{"num_attention_heads": 4, "intermediate_size": 320, "vocab_size": 8192, "norm": "layernorm", "norm_place": "pre", "positions": "rope", "rope_fraction": 1.0, "attn_scale": 0.177, "init_std_up": 0.0442, "init_std_down": 0.0, "schedule": "wsd", "doc_mask": true}
Each number is 500 + 25 x the weight over its row's rms, rounded and kept within 0 to 999. Layers, rows and columns count from 0. Numbers have three digits each. The size before them is the row's rms in percent of the matrix's.

# gate: layer 4 MLP gate, 320x128, rms 0.109, rows 140-153, columns 0-63
# up: layer 4 MLP up, 320x128, rms 0.0968, rows 140-152, columns 0-63
# down: layer 4 MLP down (transposed), 320x128, rms 0.0952, rows 140-152, columns 0-63
gate140 102:514506496498519428502511478481486488546409538484482496508516503544488505553487501504449513512509496481486470507517499466544499500542496488523534468509511488498502478490501470480479519550501485
up140 101:502504484518523518515482514503516528438497544530506472432513497494490521502487504480483490469506537507514536481452492465534502451549522565501456499503518462484512517495487504466478506501517477
down140 097:501470467470523507500515490488514477540511522474434490495538513527512466550510510523505520476489505531446516508516556510491536503496481510481470469505518498550526475478507537496503449478491499
gate141 109:474470512517490510488545504503489528509469492519493480530509487514524514548503510512509553495516488531471517502501452473542502495529490475563485471510487527488502496507511486507493499477451483
up141 105:497454463482479501497514495498504479474495497506512468519515500495520533494495473520505526519495511465476551517511482510502508529493500546543464508517451516497486502496526487502453475527505480
down141 106:510476459522509484560521510500464527475513501481538503493494560488519486440477509490496491533496504506466504516497500483497503483473471542464487487463504531477504504529538512536487503485506518
gate142 097:543484513509508453448536457519498476532489499567483510489481480495491488514500522523466517485536465500536447518505531513515530447547492499514467508497480474457532469510467496485530524518488519
up142 098:515534509480473467461446514514478510502493553470533521485512497494508476501494513506494533464520472541501478529509496526567508514487496483493502472484522494530484505473512505501549521494516479
down142 102:495480513501512525452520482513483473457481526527541481496537431527498462543482516535515499478501510537530472490503496494532531526521485495509508480462460486503513492515473476511487503513500458
gate143 111:484484493507490505471564450522490465526489487480508527505499489502456493519525480478493570455481488496518471506503450500495498486511499486504518492444501468468479495518501500501505463490484566
up143 115:495525514470482453472485497533537457489486512544497527496516505518509507483488493493495552495510453507497519473479495497485530413500520488510487488527498501480463493485519506488473500488520465
down143 114:444503565509499523487511489537540442508500523542474471531507463534521493509498509513511472490504450493596466538504487502477514506508510491537485484481536502460515509493470453485526478493459479
gate144 107:498509532514485486521529489528504472513513502520506517467514480494476515507524470523465551480529499476512502517492458472550517532495534504503527478449490451504498478486470467464506540459496504
up144 104:513470530580523480542498515506516481476526534484500468529475511517509500511527500513466470478525424482504487490478494486536489490512479507500538497508482512515482477519457509507517545484504529
down144 104:497517526476479490533523521482525514475528489513504490507495494526454510485454482466503494508564504476504480505483492459497541470540469576479528522514512503472472477500511530504490503494556501
gate145 102:480529488496481464493509504508498480488477470495503473520521501497528474503504503555463530502487454504505486548449535467552526496510446491555463498503544516481489477467490469444511456506529493
up145 097:510465549482521498512487501461449504479545573510505472505486508528473450498485505505504499468531506481472534486496504511518464535488528511512500471522465489496485496509482512519458495482491466
down145 094:473524467466474527452557497501445482480503537511528477538488492470485470507531479531500495489521515505482486508515474509547538513523514494514548484488475514523490487507456539515529535492501526
gate146 111:488499468504499456483527519474502491487474521496525521510496480546453489491487510506478523508541515472516520444512517510498474523488529488521476534510485474486521524480514452469482468492515471
up146 098:510539496502509473501493496493504530491522489491477554522531511468510506486525496483505516468490472467479475523499536462474520487478540492499507489515476473516548523524493486503506524488481520
down146 100:468533520471558509479486493487473555537495527499478492521489502496484511519524504499469479496482498500444479497505463500492499507467519507524483506526480481495473510515513453502534511525445452
gate147 112:513543507473492520458514460546468507512466530530486518535450482489506527536523516483488524492498469508518517537528497487523540525502503481514517502541490516488529530513481488506542517495509500
up147 107:489509469458472526542491477512453485530473495526514505549473483476496545527495514496524492498470470517493506520484497457468459478513487480482519486480509505503533498499504475501497503532513569
down147 104:498467519521506491518502470484450498439471486526548513513471504498476546487475510495452486531486530502515501477473492455512530496475510492480541513525482484484491479498530577536497529492527494
gate148 096:483544510524513521500534512572556499472508534489510513490479478501473505516496446513483544482491478515507487488481521515507484489498484497523540471480496521497474480483480469449499532506522503
up148 100:493499515492489497508534448560499513483534504501508492479523511541499515515495484507533465473563493512460450515498541494513510488492484523481478483515502517476474483500525478490498508559536505
down148 102:528502502486481506489484473501516482479539509494462483486560472540519477469496479490537491509530484480557541503479477516520492524532461531463502471517535518473515506507475465540511477474528525
gate149 097:521505498517483512462463532471526509463538526485454455502490491507515487519508482514493497488491477467509502487512493487516546515530505459520526519519469451507503503459446493468487534516455538
up149 101:500514487518499513535501501499524512491477500508484526493457492512460470525522522510474471546501507485474485525464522561490498532460487469494513503551497561502510501530497523518489545495540460
down149 095:496480547547528466491494436484501489531497463504508499470485514527533463572465504457514533490496499480487502520504500501470484530455493485537516480513503503512556490508490526515511540570483533
gate150 100:508527511474539518479523461520510448484510498505475542547526470433533512515500473502527545507486527470517523498515489500517518490475473478539489494498500530448520457462462497476460511475519478
up150 101:529522526535472539507426458469484471506550484514488483524505486482497525496472542482487468501467545484537500463487537480503488518520556491489494513560497480548521521473489515486520479477470519
down150 101:508507513563510477521480515473469498457546456505485528442510526506539513493486517480502504525486499458556489493498483536550473496489592515507503495508533530482511475503476482482522473496506537
gate151 100:511509475508516486494501479513513486475502501488502511507515473496467473490514445483510515463521533529545520500480478476518518524488524496526521508484456527499524495500485444445480504478523481
up151 097:486526488501501510469510518504494502492518505440494474440504502486533461475462481491521534446494486534541521514507485484535518496497462512465511517445488544533501508543508501517493512500504494
down151 104:452503437495494522475495518495484518520510493500470516481501615513525500455510500518530499509516494514456527484517520478476490466524509509482455485525523499517454503469499560513490510513511533
gate152 099:515499503498501494522448496443505540507523510517496522545485487530475454532507514508483469470502508511481474454478463473532501509476506505515462487509512476469473499477468492523552501506500494
up152 099:490584536506472541497473497468540531500488525497483552507497472521484456503514491545516475489547546487510506458457496486519524468507476504466487491511485455508514452523487493475493538498514475
down152 097:443506539527500490508481528462520562443471518513495483488552540501482513485489518465469525500436476488512501478536495483502503511485515509513479516514510467476499495535490485519492490526453470
gate153 116:500534522520510502462507485492529468467533477494460465500500478508460492534493443535488488484484503482527452492493513478500564518536496510480547517465467517488509463479473484512490507540518486